From a checkpoint of a small transformer trained on Wikipedia.
Size: width 64, 2 heads of 32, MLP 256 tanh GELU, vocabulary 2048.
Architecture: LayerNorm before each block, biases.
Each number is 500 + 40 x the weight over its row's rms, rounded and kept within 0 to 999. Layers, rows and columns count from 0. Numbers have three digits each. The size before them is the row's rms in percent of the matrix's.

# layer 8 attention query, 64x64, rms 0.0604, rows 0-63, columns 0-31
124:480489545514552482534533571460590463510574524466467580481472529522503502492538533575452522468595
114:449473544446453425525511513522467458475441543523510486503513539482548505485521517451466483482557
128:474503537473468551441542467519410475501548527491487433454508527439441531436456429502492496537470
125:525547475620483491509534458540561561498459471461497487505464504506474499531517555585451498527538
138:537464515536498537571540601471463546506544537491506546498501518503481502508464447548494501471529
108:573506512501447529453443498421489526525510494545503421467560557446478434481496517480473472521474
119:520489452449585516443472474468496523437439499551510516475543490511523447491511467502573456480514
135:521487495461494547442559481482525429599507530479467514511470610500523454533509454453480523437457
125:509478457481566550391442485494518468526553527446412554516501474449519507509449504510551483517525
133:454457575519418487514494476546517569540551499469518481532587484520512444519459495563507555518519
127:485478430528495502499476536486512446519558503473540489505462469538481606545483513467470527458447
106:502504566507520455452443497442511522435539554511505474473521465561484552501527527526467558525534
125:463431498501482533434444494489450498526478450540519477503438489446562489531510487415551566482459
115:472510449458472441566515504550471494568494398448499546506486451469481482519413509486501492577509
131:534520511569489562432516558508512516504535439580517485495490516514488576535518573516553521487479
099:438538510440537470510451511504543500510544535521449490502521516432420465558500538525560509497537
121:529483492502492509543427551484555520442579514486513550499515502493508436451479521540485501490511
131:480484470485497490470506503473406499494489511548543450555426551594558528520506480497497470464474
118:492538442491494433493473472512557562553423531448486574525483531477484502579521510522532512532542
117:502561553490530495456422522494467467515509454523514568455484508490487493441526564495554529505523
120:495480516483448479462494439530507556524553555453533446543499442498407498510399528516513446521476
117:496437588482536476556539579509501487414536517529523520483464465518457469507507530500504434512458
130:494460504474504514470551531537538496489525473513502490460519513525536440511534418461505440538506
118:541460514585491536438517510493479537589476532518535475477387539465479525536513552497431476490424
123:471436532540556486524516508465536510539511593519520508544529489538478493468505490402468438541472
136:524437501527407589542468561449442557467530467450507514506451474454532540513531458406464471514557
145:496569483499453475490552421510507548492499555473473480466509535464530519518425403496471562518537
118:477455525547519510515555506531474457452526429467503509497562494509453499515480410477497529570441
127:486540515521493495446521493563518478513535459457482503449451443518530548470537530536518463439537
118:519509528491562468461406487447570481508537503485558458455427518510429478445440469550490451456451
106:493443487587507530482512484453464525473470506460453516517449480482516502518470390531566408488521
139:536528414510536508512532534523530487458523565462465513518510493572548513489520560444484473539599
077:511531480478462480530472522510563453501547502479517469510504536508518411475448497527483532529563
070:496530524413487452577475478473476484484492456450467585499493491427491570521496493502466541527517
069:475564453421466493469519478424448546536494488509486506478486519467482493508488515478478582559481
063:524575476464492550495481480522491537476541496497490506424423442426512534519438518474531483483545
073:543538567475420469542429547541515475485517486481535536509474466383478534528507524443544484538524
058:491475499523489502542499514631489576481520556530510481525494538522440465524486486480545455460450
065:576484522507431530563515538561404493513488455489577544527433500520561447499510488470480503493568
079:455512548503553401485496486477498520495525502532508538429449523426477472505480472527558508476518
060:391457484410534500468440500472561577474513524518503471499575508534538506482475530478547564443414
063:558458468473535514559578563492516455588544474534510521494462463496524445556408481465523538470507
073:503492485535468491557474515490516492402578507483519554441498538477442478484458463537476507456512
078:507517435457549535462531507477531466487514590552458501556597596504524445517514526480550553492451
064:561544523443518487446540479523453466456494479458553480419458450523502498486457483592415498527508
072:518525454471465518539508453491477555493499457468496535474460450402503517570500473489545459527538
054:498500508499473523518483554431496481586577508481461514490496470590507480451548492440505535547564
070:454514448558514506477538499464496542452463510530439464471525511522498443510489503570469534526514
067:494553525506509454521456559499496499495515395461500540429488478464497516448441498515568449477523
063:578555523488493523456535491485451392529511470526506491489386509437513526439510478466456553496548
070:508460490474471458532485546455486464501460497514521545569493544457469529518421507449518485518453
073:546544492478525502535546522494526453465477475415445475451484492448411463524533451500502497535531
068:430491594483407466554485506491493535495503471492492487549557473515501539456424503506541558502548
068:490533460455505516502609511478474538525531538558545432499462516529558463475458516518476525493460
071:436468537466445487506526491493486519547450513551491478519520524515554501423526525453500504400412
088:502462447513516526489470498558496548477447481512454459543579543553559472547490529536546531512451
061:451572482495536449536473553516500498470469484521475490485555520553461563520526581560557585528472
078:522533519524518439484483497492449472452550422474500544489425478481467506492495447474478456508555
075:444523491559616499469500553479498511410486532559496523445535529535473496506535484523518446489579
065:517503480524544492519490582479556470471517487412436526422531478572508508467518555548480484489504
068:491541467476458510544466518469516478576447513465418529522532456535519489568454559503481541619531
065:578486537507481486475520514516573497474543482512526564404482489447489465511514486592548465462553
070:489534473483510484476417521413570473473470508533501483473511509481539445463533399520587514490502
057:582510499538595486436506501460551439502456517460598478487493501574495536541481583551472552546519
# layer 8 attention key, 64x64, rms 0.0619, rows 0-63, columns 0-31
119:594521522562488499494529485480518437509487564507470529509446481487537470493522499581469435540495
116:496550575511467450506519443445501450426476512548552582565536451470521520485456495410508492498527
129:459498517500523557506484526511462528537461529535541506552477562491446474449474482505476541563595
128:596520454556538454475525526561498492512459449407527458461509496529442445431557460456526510472471
135:528479492509456478502468437414503517494551523591509523496533563543514495467525495542448548511511
106:494467507454459540502519542452488569499460496565599470515467518439452503468505487550495515543509
119:467508470457490532499552484426579544466486470552415450387572514487550521548540461530588483475498
131:480555513428543505517514477517557418590487521490554486539441462488514502522515433489405541470499
130:476485528546555526490405476508479490538445480544456478481484561499517505537489464603522474497562
124:462473521510474415500506522564504527483522556490501405539511455431511455514565445496560509496462
128:474461447458538498522512489543469490553477512461493501460409486475549520453471588477484544486443
107:482469534527477415523528541430481484442437500489505442453430430470525582459506516518492553562532
125:432471482481531442555470474536456481526464502493553486456518576511529513473426559434535421523499
115:475540496559512504548492454525459512504566454417498477591534500504498496501548562446472484394538
121:469522419555500556455478512477484538514507535516483509455477492493532522427525624479507504518431
104:510542560517504442440418567501488481452494531489415470597524493515494478586481500529486483516529
121:554420507498481497515462547505548532501512535513478476508541510477561442463454465587512459460482
127:503459503463527521505524456506512476444484486523516513451430514522570540447432459451517477511464
115:507515557470475494457474433430554501530480460459527504497534450507501448595559478442480488477533
119:505520566522487573457490539469456483510419517558556504442551556439487500508411581484491449497554
125:505470497491498531492451516506489604523566582479545451525469444483470514499493451494580575528547
121:551464559499553455517518516497479526402551539482530580555508539508522508496431495506449426478493
125:508483497482503511467564528494571515550575485490493565517516492558535459523535469508480505522448
122:530483493459508502482456493478500523547480545476624524498445580510510531469520500479525515512461
130:516450481479535480528501474462443507531478563424543517545534503575535536572467431499489487566443
136:503478475522431585531442486533588520511558510510491506539458523480570488429548483535492459530496
144:545447510517491489518525445499432421480429492479532515515503536540422430485510496520522550549516
116:509535456437587478587556483459407496483527460450511438521535547479494507517545531579475474516452
123:409509513596558495448474512581484505565507557498462551491550451512535587422462549475482472478524
115:576459550502534472457472523489510564467465466551475526493427491547515562426488431560447491527528
107:543473533517502463577429430559530538503482494453410481521458576560521489468529435544491447516500
133:547487477529520564516549527467517411508483571451447521462470431484483484544511514553484480579513
089:536492574447474530484431530509466522504455441521472560511572509477532453485480496521477545511515
058:494475465525500499521540511463440442532506478445526506608498535558523504467523536528452517464526
062:479494525511444509444543460402461502522476527553490462489482552436470566531522555503496558407535
065:463433478541539584443556489453503449522495501524533453515430488474495486499498543503497491524561
076:446559427533483529519551507515528449477518480524608459508466492536461468455533481470425468498501
061:480463488451461494498450440583466517453549511560503530512503496483472523480430479421514503545541
068:494501497490476524546527440533549448487500464537493511497538530512532447416526496462458460513483
079:502486531531509429462497498469492484439515518520499479562469566502499445467436500501538452428515
065:536487475407447492504418489516481482474506496545520554523519523458571471595440543541543522495470
072:441436550502524459525464490548465484556544477490474520532538517511605492492494503428486504437540
072:534482537537502499481522515514536492520561482540413478494427518495433462442548482584480498535437
081:476478433476514531447541503408510436491501527554481483548478532475503514556506556530546481541458
078:460480522515579553459580526494526499480490458480522446440501505521527443423531453548458571537515
083:513470452559519538488572467479563424536516477462528404502470493548426474524581484512467465514496
057:536426538545460568522522531464483472531476550505448498484460473374516500541517483511505444501472
072:558598581517516480472523526452473523471480456463480510465584519436504497542525494541536484491491
065:505547517581429493495422467586494543481505472591495515496518546511519475463462483514491497440577
059:440498499546552599531479515490461472582415434524461483489497511549466472394487557477444552519572
068:531502547513502477514612458451466427480481512480551442487427522554457552535544447478475458543507
073:514572467584607528540551511512490412457544458465481465473522491500452453476555403529403533495532
064:505486526511418500587489505553424519455492521450479446547494472466504468419487510463543501557524
065:453455568478548487493521455499455466553495481488488498502489563505530490466461478461467533533542
080:505491456497436454460526472532577471511581546560584523479426503488473479558468469425557501499512
080:557484417496461473493453505539550491432482486463498530476522580483527438516551559531576463494423
069:498570467495485473464497511507419526451466450482437564519536511456500527544483603489514470408462
070:497502490541529492525582531454531502444518477456498440472457501582468527439547468529448489476495
076:521539490492502489477525514421531521433507509507408554512523503514498522559444562562518455516510
064:536521503556536539516453517536507453435431477479510571434508487474553488545431482582453461502512
064:478512523501444563536497533466469528509430448431478443570495486462486461576567515523526464446522
074:492464452606520508447528539459641475489524489558568486471505494506497463454540475500500517485488
070:496510512508490422511523466538537526509469449558438472472497511486517530564461501526553450423462
056:469491459505567465485545554407536490468479433451484449367456479492480444489547557527547507485465
# layer 8 attention value, 64x64, rms 0.0616, rows 0-63, columns 0-31
118:471556404512506462563486522504516555450504468593493553470461494468480399515521521446431457575502
131:503469506527471534552538494464511525560525506493520508480525504487460584488516519534427427489460
133:514506412492466538533460470510477541468461502469482499408550512494533474502503462454506490539551
119:570486482530537508469498531517429461570544451536472476479514526478527497549489483503512523468486
123:584481444454536507498578469485525590537468572535436539552494434478475502456510534530489537433579
120:550489530463462552425505573480473519476503460431503533463483509457504492476543494433527538478523
128:579557447488461398450493559504472515539480499577491522498518560513453528445532474514494445509486
132:553457465487524458465441469532494475543477475502520502433489491452544463502538427458460493514504
126:477412533458580473515528485561492484498538516485526558485504495467512501475564560533562471575556
127:450523487523528535551477517448542510504538474383557526498474585489479527490488482517521543468527
113:464416430525497512482499544479596498481501478514456514496487417488518448502466507468507464517523
121:472528466514569493553417467478546542478481538551557487464478525534521479541526526498513549480453
114:515461482512549506486532567479491565464489530512444442529427558464496498569525524448464500477519
123:481518541479516504521456542459480494493432467509470449582507458442522456453535509569419528534494
121:509431513492446476469525568526493504461456532430539474493516561542518428464498542527525451485556
125:461474469454485500477485462453534438541416524463465602548500571427458507503460522504488533487521
135:502496414562437413488491552521488484409461531477521509541464521487581586562500503525497524532486
128:581509514541527577474512384491504521444487545485504404547503533509518468539484544480454435464480
117:433515471489520501572461556458493512482495528536503505506508507505458512557520420439503477496477
123:423428445457546507512481529431433451474555473523495515547477514522509529489600457471515485445577
127:464456490566477427527488492464510553548528488504519443525466508564471474530506581513527508474566
124:462501482472481520421528417472546504497500412461492453585473544427487537463432461500561510563446
137:484514454518440506488455512444509484477498529460476501464556478523473482462477471516468467447496
122:406453506489428529513500502505546477478440451593531516473445501560470458563541522530485502491442
126:540492482480526489460413502434442471490475468443503518486469402525448463500458500452524489474470
129:446528476506491548426555508481490525530409540517516541554499452525540482513503435468472448507503
145:591483515496547502569487519519602512508389467534528468542521532538482542520491519427497528506512
133:530486478487566504507491470505429564505525476511527481554510473508549554544517490499482522513558
126:543536473445445487439514514491588459484503476517524409475512481532508497494479544464456403458589
127:513545512484474489390438447478483495430544533502454581527507495554469464451596562461482499535453
137:529454528518482503443486487493538504526572505489490553457571556491456550549482512436394540597481
130:479485519545562553561489500478476447457514573570510465546532496481518471416518480495509501467471
062:451548540568466499540513455535551529547497478586519438487425516505514499578447522489492492535433
067:472469526455487490515508525495504459500575454464494457545485475480523562501502492472561481584529
068:479427437502527450521528469449551499573463496520530405578486510526527512490482539531473493511600
063:492522497470479508457508493480578511453487547479487449516496468565552462522421524427483484522532
062:514590445527490445489478534542482541512463519473538515463510553486532464462489480512536532630485
064:428462534522522517529459516446573429579459484424565519461572398535500470485453473518482517504480
058:450533493512437517486549516438440483477510521415546538485472478500511548554483420529466527462466
059:530528488535581515565495502522514451528580468540535506464550501540469534527512482481427481486481
061:505562431528507519473493557547506498476522507554532540508526451487478423505439444484477482478576
072:568453547549577488449455512523402494507549516474481455498545522422503448504517484429456522440474
062:477452524528518533449510518454476537570464482519425540525511512533398498512564515495515514446444
066:555497439541511473486517563516586518487497544473514458517531573456564522582468485530532549516569
062:559424479529437431487535557512462522469473492538480497499532501498525516533501518557483441461511
058:532481544460466514499552584574465510528464492504480508497569487470583517478471533570476471521517
063:525545462500497496518505463456542532492525469529427435525493479534488547512440593526558459530487
067:532499427537434475509456469495499498514538504550516538533504584553469469556484516475517552459548
067:448532403504453478517434557478496446478481494555474549496453500493520399468552463520456467461479
071:509501476530424547536517462549568514435511567523581506412527490550550452527456549466523456493548
069:482559527501518521519531450481484437507554597513521447560514581595509536453509507521527486449500
063:566487554461503458477524508598532456527457564551506547496498583496488447504511520488454489475480
056:491490498464536474562521486529483531517473475611549477558465467532496490522564490518371530558513
055:531506478484439453466481556452527489462528504443520467548548527494537463465536567555493426488538
061:441486505559486573499525489487500473531455391536503547576518527530515493464416420501523497540441
058:598544464493468471426482459550478488545544530565511512450523471505495484472473454457500493545463
065:541537513450429520477579556460507518550468510487508483522485525488446489496490487401425409425530
068:574578507464524562500466439496522454480451510510451486464575529448449519497476537461486497505494
070:566446443497559512494499497484473533509480508497498463580494531506540516537522513511549471453529
063:445401487486541430451543529506535473476486546519475571538456489500513515404518565442528578567545
067:525550435445462498454511454506446444545500561550485575527546438485546559555502487501490495539506
066:497541449497495452378509439517522484437507510485527568542428455541501431535430488490428471551469
056:456511540510499557562550399464513527590479490467481527487527551437487508489462549532468472501506
054:500440495421472480447510497463525524561558389478431494438487528545489545527518480461501502497516
# layer 8 attention output (transposed), 64x64, rms 0.0753, rows 0-63, columns 0-31
115:518483523553506493473546488554484522508499463426513533429523441499496475427514519501524460434487
125:475519495445461495473507563512503540423504506502436564429503459506542466535486474522461532539549
130:484495497500467539494501482545461610517460491494555487482534543483413563503434469494483521504498
115:505450443507417485530510539479510507508464507463554459517485531459514470533585479518539555455533
116:537488495537465490419540419509448558457475560529482524498482520551541481532535589502487401450508
126:480473478496484514508467569533551535531545498569549481468489488514520479500501546468470498527403
126:476498507566473504468441541584558483461502445509575556480543571492537483448526527445497545499462
128:574491389482433524500507551484546481483538519485514538506510497543489467507497475545545463515442
133:500519429552593530574502464493557509510497569494508535579460558495501462545572461549471515566516
131:491544459494441577539514468510489511547507455499445512598481491522458507531539467502440523478470
118:539548571526441511534541468525554486501467510527564500491516453473416423476509517495515529451523
119:492490525487561500460470589506560505563542466393459480501477495480480471518472492435474544470484
119:551533460482552453468476486447487506525476477549574474482448519549504535483482603474459501474499
120:492453539561465473534453481529480472442474535473511584520495478517480527506537562515450531551470
122:499463489464495459446448494552513504518548444530489509565500526517468480547489448517508538519506
124:501500497533537571555460490504477566474570454578490554435472450464458523505552495463470517473528
125:505468498494532490558525524595450520570462464516470537511447413523499505520515415454473508472549
124:497535525465493460523481510494462603531495419498515518490463537411531465485522535506523494424529
115:509539531513453539527521506429516430559515482463540524500465441513490522503469503525518483440557
125:634535505494519487580508469502492519498489470441487513448474508538510475539503450469487546532445
133:489492523481526476430557469502466456560446481475559580540579580542486504513498483423428561460511
118:525469520471434578433538474517467515540504500465507544526512459515551456502567490517474442535507
129:568563523484450521485443496539508503539477507492466568422513454431442464548486505557515554575543
129:545533541525442487518441532464583499503530520388503545509498529437451488484541503482522462424488
118:457495525525440536454493468514450508524518590560445481448547542452527482486528527423577529481493
124:531532504580495460456527479495567385459474463507449496441536442468509472509485539497564453524471
144:490494507447488563453480498521529487514464463545533603485420463502586544434451545504511490539513
134:524454479556504542490501480430565482500466530562488451471435539516542500488567433536495567518508
121:589529549484454475486497502522486510407512451541643482527489509437497507441509460490510473481440
128:456440449545486567529424445568512500512464503523518474433589527431536537545502515559505451449466
135:474513448462507514549492505540582534414533500493496524497583454488571534476471422497574453484571
124:535508531604554433534479482534444437483514494458498555518520546470491547514437498469505497500586
073:509530450489538513528508435518444467458521545466545441490537503478464462566511527491531522560518
064:494498469494501463460385459573487515472497411477461538550539438479514474532525502527534536501477
074:478518440509469495518485499463570525507577498486450437514528431486520486499580484567525511484436
071:496492471492544521498517523480476496500501522518478525512448491546539509583596459529391596430470
066:551520551468549511463527527434553473488449486516476492452473448503529505468454539482504488484558
058:529435446531554471495488450549507541537446448509531446477446541530549521460520506539468471461459
067:446493503475610508519494547543553498486449527511598534489508543476451500389486488498455524511518
058:508459491478578535438513514478470444564475420531504522453484533514455464555526561517413448517472
069:537447443410610497563461555479486476580507536455460485530561457485486474549482510505512498499450
066:524523566529479460500486477492559544458531519526460562444459517572546463436493496487449436453477
061:570645485491544490500495466539426489502543485477534464550467480494531554477506526512553478478457
066:516483531490539467492404454462521534556476442491467511451518526542506558466479548613462516493510
067:501506508510487570470541457450503457474592524501489459564485485550560428486538433497440488533512
059:538513514476516528529495505423507548543480499524532486496466524518524473398503491455469503479502
058:477519450437477511520522498584556503457591515440461491546496466503451522523503506458497526471448
060:515459528541571499511534548448516472534479552555457500575524468551462510528518492542479448513511
070:448509451467551535385560516458493523513488514519474483535496528540570581517501545564481465470525
071:488458524509541534472489561449516515577503525490502481582538494603499517511535460498465506529492
070:509511533523530579457521610507582534490495474508476503421488417468490535489508547481475492546456
064:560524509531488469424534474420475502517499482521429473463598505504525485508502402522459525537490
065:507527480543496547529585548496465477480481574456479461523494482525467384514475500521534478567514
055:425543512449533467498471434467557518466431469572506450498482509483544541443542487498526551438506
065:530483437476523502466501455547495486556418589479530453509468548529482490485530517486448539502429
062:495532494551562508556519533445532452504470474496514562513492469568500481544488533518444451520541
077:525458450558545513550468427510551476469527555451455493531498513544579505465538401533505516587524
067:467562466514538465461515593494520526541506541482517555458458520535497454561457476479445465474573
075:483482553545465513467453445466472450466503478570475540444534562513552539500484534527525509501549
066:500607481471427481515458566423516477475521477490478504434478539507572473529524521565570483441427
071:491518511538560489515527527524508445504512440444480484516469539541447447488426538443492488557535
067:578536507441511453519546549437513512464485534429538512544506502527469557577489478565519520578470
057:533501530495491498498538549593495440482424530535481495466539414516495529528502488508515491442510
072:439531522525523456510417472517476524467517533535518571481517485395451533512496504500526560526504
# layer 8 MLP up, 256x64, rms 0.0879, rows 0-77, columns 0-31
113:482516470498485508495528530444513543494498481475441523495516483492438475478438489431504432431440
080:507533506460509496509561541524486490507502530443504455575530554437440498433532498473451566417498
086:496489545522471498474433561391411475530482503529478512510524518508491402470503479508534473515494
105:513484523451525528474519503492565515524475460542469550501488485547387588430483508543524475490538
100:428469468508468479446469473437440489466490484465467447463494486487551478509502505483471475467492
103:445545497506547594546494541494501501524528469531489494487526457488557437401517453547466513482510
126:473553530516457528498512520514492502472504425507465420465506525491525514458486379464501449506503
089:485529461513527453504531532471512538473540470500501474492472384503507576511432456503513497525468
101:478531476567502572566503540481481523466536399501524541515483547539470481490453470448526532498435
117:548454419474465512487527478462546530531444411483431494481519510410510498447426501482453505509495
089:484547499555488563554493534461511456536462505419529507511516532518546535473494495491542413528474
095:456476510482412504441406414522554490450434473490513508494537419469535518468503505563430507460481
116:450402449453509442467489512547483490482509498431438513419544550509463496532503448548493509461484
108:439508546553549541542482571432488481511538531510431504547510501490437511358502485468492489470487
117:405488531534534463489491510446507565502483473512448454488504438510505483445523496464526514525429
102:425460483518500551583540489491583467535492439536474515433549503508466518495486561505461481506519
114:464419499572452555480501520551481436524501467525495515517491466530508468523518451526537491509497
106:505458405517533436505485498479456469512432521527522465489504482470482454538495473528498493426580
091:507448472534442538514544615466470473489567526488477523500545471523462533504450525542421461417506
092:492509494514548486442540566498491486467491461435478487437489506457452494539546435533473394463535
097:527611560588545585471535526499547502502474498571442505503504503522384549499481518413499476510449
111:410477509527470476461455503505401470478460495438481453458504465514445445435449444517498467459459
108:491450569546495543490522503480500456550478521470502485462510484564465558414506531515543489515503
104:530543500488471512470478565567529421552447451596528559514530535540467507458452570541488505544475
119:465536514461469561474502526471547504500492470441453456450498520489514473516425466472471520537460
091:544527515523463499498501541474522586556488494559483442483518509513470553525443583484455530566526
101:505489514546481443509461565494539523417527534486454492457513538540573486539492505479460460504526
107:485463514513510437503499515494498546512552471428525503450555509538580511478519522510510575496601
114:520517503490511511481521540552417453475639481520487478471551523526476531486517452526506502543436
096:514460464510492513530506532490443463428451470450520494522526452475581483502461484556444536393573
091:519476454457466483471482519468527475539519379456543494457556520500580448557527541499471493508470
106:565424460503523518488467472519459473434479509497459420491550453491558531482531519542503492415478
108:565555517490486566451532521480497516447457540469450487518519564556523530532411506487513538516495
091:508484442467520578530482498397507566440456450469489468530442490504483497519455456502529468474540
114:545543410484517414469447499460449480531473436498514474485512492514483497414474480473482532533546
092:484520459571536561464446465465491482504510498490473439451508493486508384523472456460378500419468
104:519517515468500499465474540579541500501460494459433481471540506526513464558494465466380506486406
095:448468587491426526465456433479450539449470515528496521481475568500498467494508510463521423498511
095:416488472576483491493414417500526536486539385523503490481436471521443473479517488526474501524482
115:461491501484444568420488557494492470526505435494420431440505501490495502464424492489474419427516
118:512512537528548487504504550529526484488550497546486525526554485491562475629498531530485548457497
082:541498469573480483521598456463555468541497518516521555529511479559458418508505560488477532510502
099:496525464474522478465579519471506514544463523514482537515551574486523477436477550502498551530482
114:537479407515539436492458484491534528470478544478519525434557495579521498545464461515561518425505
116:481619421489444556493463526491487516452471521429465506489523468508537498484576494522446543496447
081:522451495499509503477494477545526506557561516448540530419513494514536551446573479525514559457552
101:477512501486512490488414540488527437461496402517464466504478499438570387473528528498408436525530
122:430439429544474491502563506452591539431492521490425514446503505526435535510518499438453538493582
108:544465508534523485476459557505522565476488509471444492528474457467521496542439466441427528506588
105:514561547508529479592519535571517459487518480623499439573526467570493550472525472509500497492499
109:501474477603451502499461518551474526506415463524492485486502457473473488497557470542434537433520
089:488440430529474503521416496439448464558502470429429459558511468510500489467504478480537429553464
098:469491532505483491461482468499541440444372486471439466514504480503521458422463430554515528444482
109:452527486493463528444447482469524417520419468466428510460492447491475487454523517477443523461484
109:547498525526529536443481517476526517500451502513527460507558495475565453501449420412501487545488
095:480513502565469471573511510532393476461557500553436476485525541532514489525487509521459529454528
101:480489442492501464554405512492548441572558493507483404475493485505542496511464473508478503495535
111:499477472435443452488451500520470429514485531463436490432544469559458466461446418514552467431475
079:543534482524487531486498503484575555458548480464541527561446488516485458505445497506448408528516
087:534438508467505541532386469534482523428517447534433482517539518488490450571521485533507450399467
106:446508438499509542470540467517510487400504577578444586490515494505501455528480436458465523462424
099:475430490489572562537490596523497545528518487471544503510575480487542543493489470530504505531458
113:486498527479493402474494515507544495505500453573451484479512514489496494494492427478486486439486
094:502524491464468491463431542498477524506517564398453438420493550530505538511442470468482532479538
118:465565469552437510451540487526511461442468461522449470494435525526440498484432451545526491482496
105:512569535502535571502559572534572533484493445520529436481556481557474505452516545463494548529546
132:478448519498453452451445504536497445454464474546401481442466451542401519457513458487433515456483
109:436452508527536450498556544499566565535508512546485498434518525587489460505418521506484520487506
092:463468431602430425496479494360497529412513488516511501507526417546470502481455506530469528469480
091:456441456495490566457477463533488451537501478469526442498507458517439495528552470502527493575579
108:403520553481556543543538511493517521554467538431484525412533505518513503420457448454536499515513
086:519510522478492530463557520444500524487506490536467476473532389519546482554525478495555417450536
105:488485504495472532527509463480448515460521465441509436490542479469599453503471482526431499468416
118:499441526473551477471481533464523533507475438464456458496560442496539549514529539567454471457495
101:450466485449488506509465472449463508493486449472494434478477446544449412460528467482560423511489
108:517572550528513502486471558596432512461517474473468441459529471517585525492489429490434501520455
092:503486569535522574476495506519541602492543481492490526557554506516454538503546503471506511519511
114:415528466484468450486452534471444469432479487476435495427456441512476467496555459563447422430511
# layer 8 MLP down (transposed), 256x64, rms 0.0881, rows 0-76, columns 0-31
111:507500536467529478546462526504543441497527401474535520438458549535471529455431520443531503495538
093:537420531462488550521562516435541534510507558469534498461454537510493523456480431563476510601474
078:501468471490570534534526503493528486545526574523446510523438498542540540451474444488453540537499
101:484481482403465520563494536477539498517503530505461431418487470447509489449512451470484515512453
094:537473488484524439485510515435462502443549483461476496599443519537505454553535477532520460453491
110:507485567474539461542468469531461497461481488503607449501478557591463524513510498470471526433412
118:468549507454415562505521497557523513474558466499472449474546536513516507528501439568528462519494
086:516522546553431510431519513538466454526537492538582506554545549470537471543538513495495548485483
099:509507546478532450508501450473529406461559576524552567547425436506493481454494496483491465506462
098:520432490531515540461587453491500547557458416497448523566479531428484552500436489457465501523507
095:494467479417472480460560537399439471475493512484501520483534498498465473509526475461440486480446
083:533548486489451522514505508506469509447480485447492544513547413464439554585524434485411516493520
093:488452477543497515429482490515439508503511539573518382552521457538573488517516540529570538555454
109:519474592506436570452492449563531500486524443453518497534479508497513509513512492480492453486492
108:525556444503478484478601464481460539479534465511442502546470396518490523476506450507553560531482
099:499472485468523500518500496538439487488432550516404550480488551513479449516575425565546532546467
119:575490498568492535474453525476496488561459476593513535532428449455567521470553470482502463508489
091:493536453558449492519428521523557481454565575497481460465553495466537508489488497495495482448472
096:530552460578503488518376480463510445502470501427499496496463503517508536576432500516565468474492
106:434548492480559484423513557506429419519533500491492456429514526468482513500439483566427524467473
085:565483453461535464574487456467581489519477482482425578509469419435515522514457420493552534487508
098:460513499421526422444532530503514471571408474505527498465487475465453483513480512479550462434548
118:489467438529486433462447552504513584443467465611524527462456489520443492458482533506493478548484
109:469481471485499521501536513518488508482498490610480404478473470576437519580568478511507548480482
117:406456581463534510545511457441467500490489506447457505446447505602549552510502510513441538477448
100:574541466455554437492472513552499444426519516512498478455570489583526516480500478513473434538435
099:471528573566515461504572504533540426497465539538561494449502501521548512494436497487470567555441
092:562484457560501456425512503485515486501520552532467509494439424474539528558543499512518481595532
104:461515507533568457559494569488495427498537512515512517489524495476536489515514509527465471511500
080:453441485519528458505450557502533500455462444469603449493492462472539530533500455446542544430506
090:464464533509557459466531523524431461494510526503539596481494488493504587447441590486503453557505
109:539486625488569476536592451507477469478474483545578486502451497533510493492533544520537475474566
111:546497491590477549424474509513539445503552555512496564563485526409557463575531503523495497551532
090:512494572545525531457520451552482512465537586462566536555512428497506561514512502425524514449459
092:521492549506474541506434460503520483494594558421429546604534566482519428485557492511465476472476
096:491444465555576482502471451450540518472445487522546541425422482524494535548477450517506550568497
117:438518498512471463525441488480489557468566459539548557571513490487419521562575509454513544554587
077:412519465541510460494506495569522486468606541468550426504482433495526475532524471472503533455499
085:407494522479545426486469453423558461517523468490491497517436476442484437575405492503514530563443
122:523528535518555504458549540569449510534529536439553510511592564460477491473453528505506590517465
122:490501529493498535608540508544504549499542542511450558539545451447484461533517423495451504499481
091:461515481517558470501437490493574497541502527548484503468461497547575540462480380484532472456473
112:510470523546449513520524491561494541544461475498465591504434465462430510490563563505556478471492
101:484542448476520485475580441500502537528423522450494495487423544511522477500496486435452510491521
114:511536504561505511524513476464474497532479498527535500520453517536593562540522483395469499459516
083:517471449514518537492536496451402468483484576478445488467494566446502445542565486566535555564469
109:465555575426443469484490482530471476481470423409500443463525526502530486526528505500563536501548
131:474524535463459521515499458541521480471486443483521481460506556544461495504566453520455546461571
102:521526472521520520544477397527516479502393570490484473417476513509525446440492550473461486503521
114:502490503527495399485400586513379498506439478473488539478536567501512488557556528494498533530486
097:531484482443546514563500568451471490469549541566536486466561521597456509544540455432541462488501
091:505484546457409486496567450480474485533488493468500475532546494547469512555543538403551514537523
098:464547566452428460575585454491522531554485485490554459513521489493594516487494533517504539402499
094:471502456457543471472594479499533569476531510495533452531436465496504522521510478609447388519557
095:571530506532533492448485517491520515560433532475536483585441460568552411532456466493513477610529
097:463499464478492522558496477479480495485512484480519480434521453498511502530422486516494484524385
105:490511517489533498593418450520442519531487442483522477520532556497492489503512441538473567497502
093:457550550448553493468462481517502477569571547537547537546471491525452535482451511526532555476506
075:465555419424585486480477498501450485517515473392518497428477578492491527582454522467522475521493
086:559420507553568504494456500545454424464444540496509493460460452526462514492470540490454452477473
104:485483401504561425517540532581478488527513480477467444572471476487502492465541510449473533480506
094:580495520528519507492484457480458472499428496390498546501536548514452419469522514446530497456484
111:489500540483516527483503404408516439508455466502537443420485505575474496549478416470479470466475
103:556477468440548458511475474517507513510471513526501485525499509544412517511533514521548571549511
104:498460447426527432510552503472421531553445515489457473460470475466482469480491533459489530498472
119:505477454502366539467521520432499455513451471472553480482519524490482459500503513535466561535500
094:565470445512488492458451484441506454470538510512466489545553553453516471552505485574502549533581
119:532476452548483453549554497516570467527480477490499514477442568520463467502512487482518440507505
090:414431464466476568528511589562476421499446523466511486455547517518515492449504522518517401466512
092:446485513512461496496513476488518560485489463583491543426507548514513518450450486517496422467509
105:610510469570546468478441548535547503494511530492538546549492442504512523477541501469559498490533
096:515473429534467539500541509485448505555491558481488554553463539476463473505476546522469490539453
098:534491506505551485560458448478507535477483580471496506498546459507415531555472439537503512560485
107:458537464483459532571493464579508545485486584515497493531423562564459463489455476424519527483478
087:438494499470577497513547471553508469562533531502496453537443430474511495461455512522514507516546
098:509563546480412532523516534531487534506548427509475496504521548507525540519538527559505474455457
114:511566523479486480544499587522501574486457529535510560476550479527506507537465490545533533492443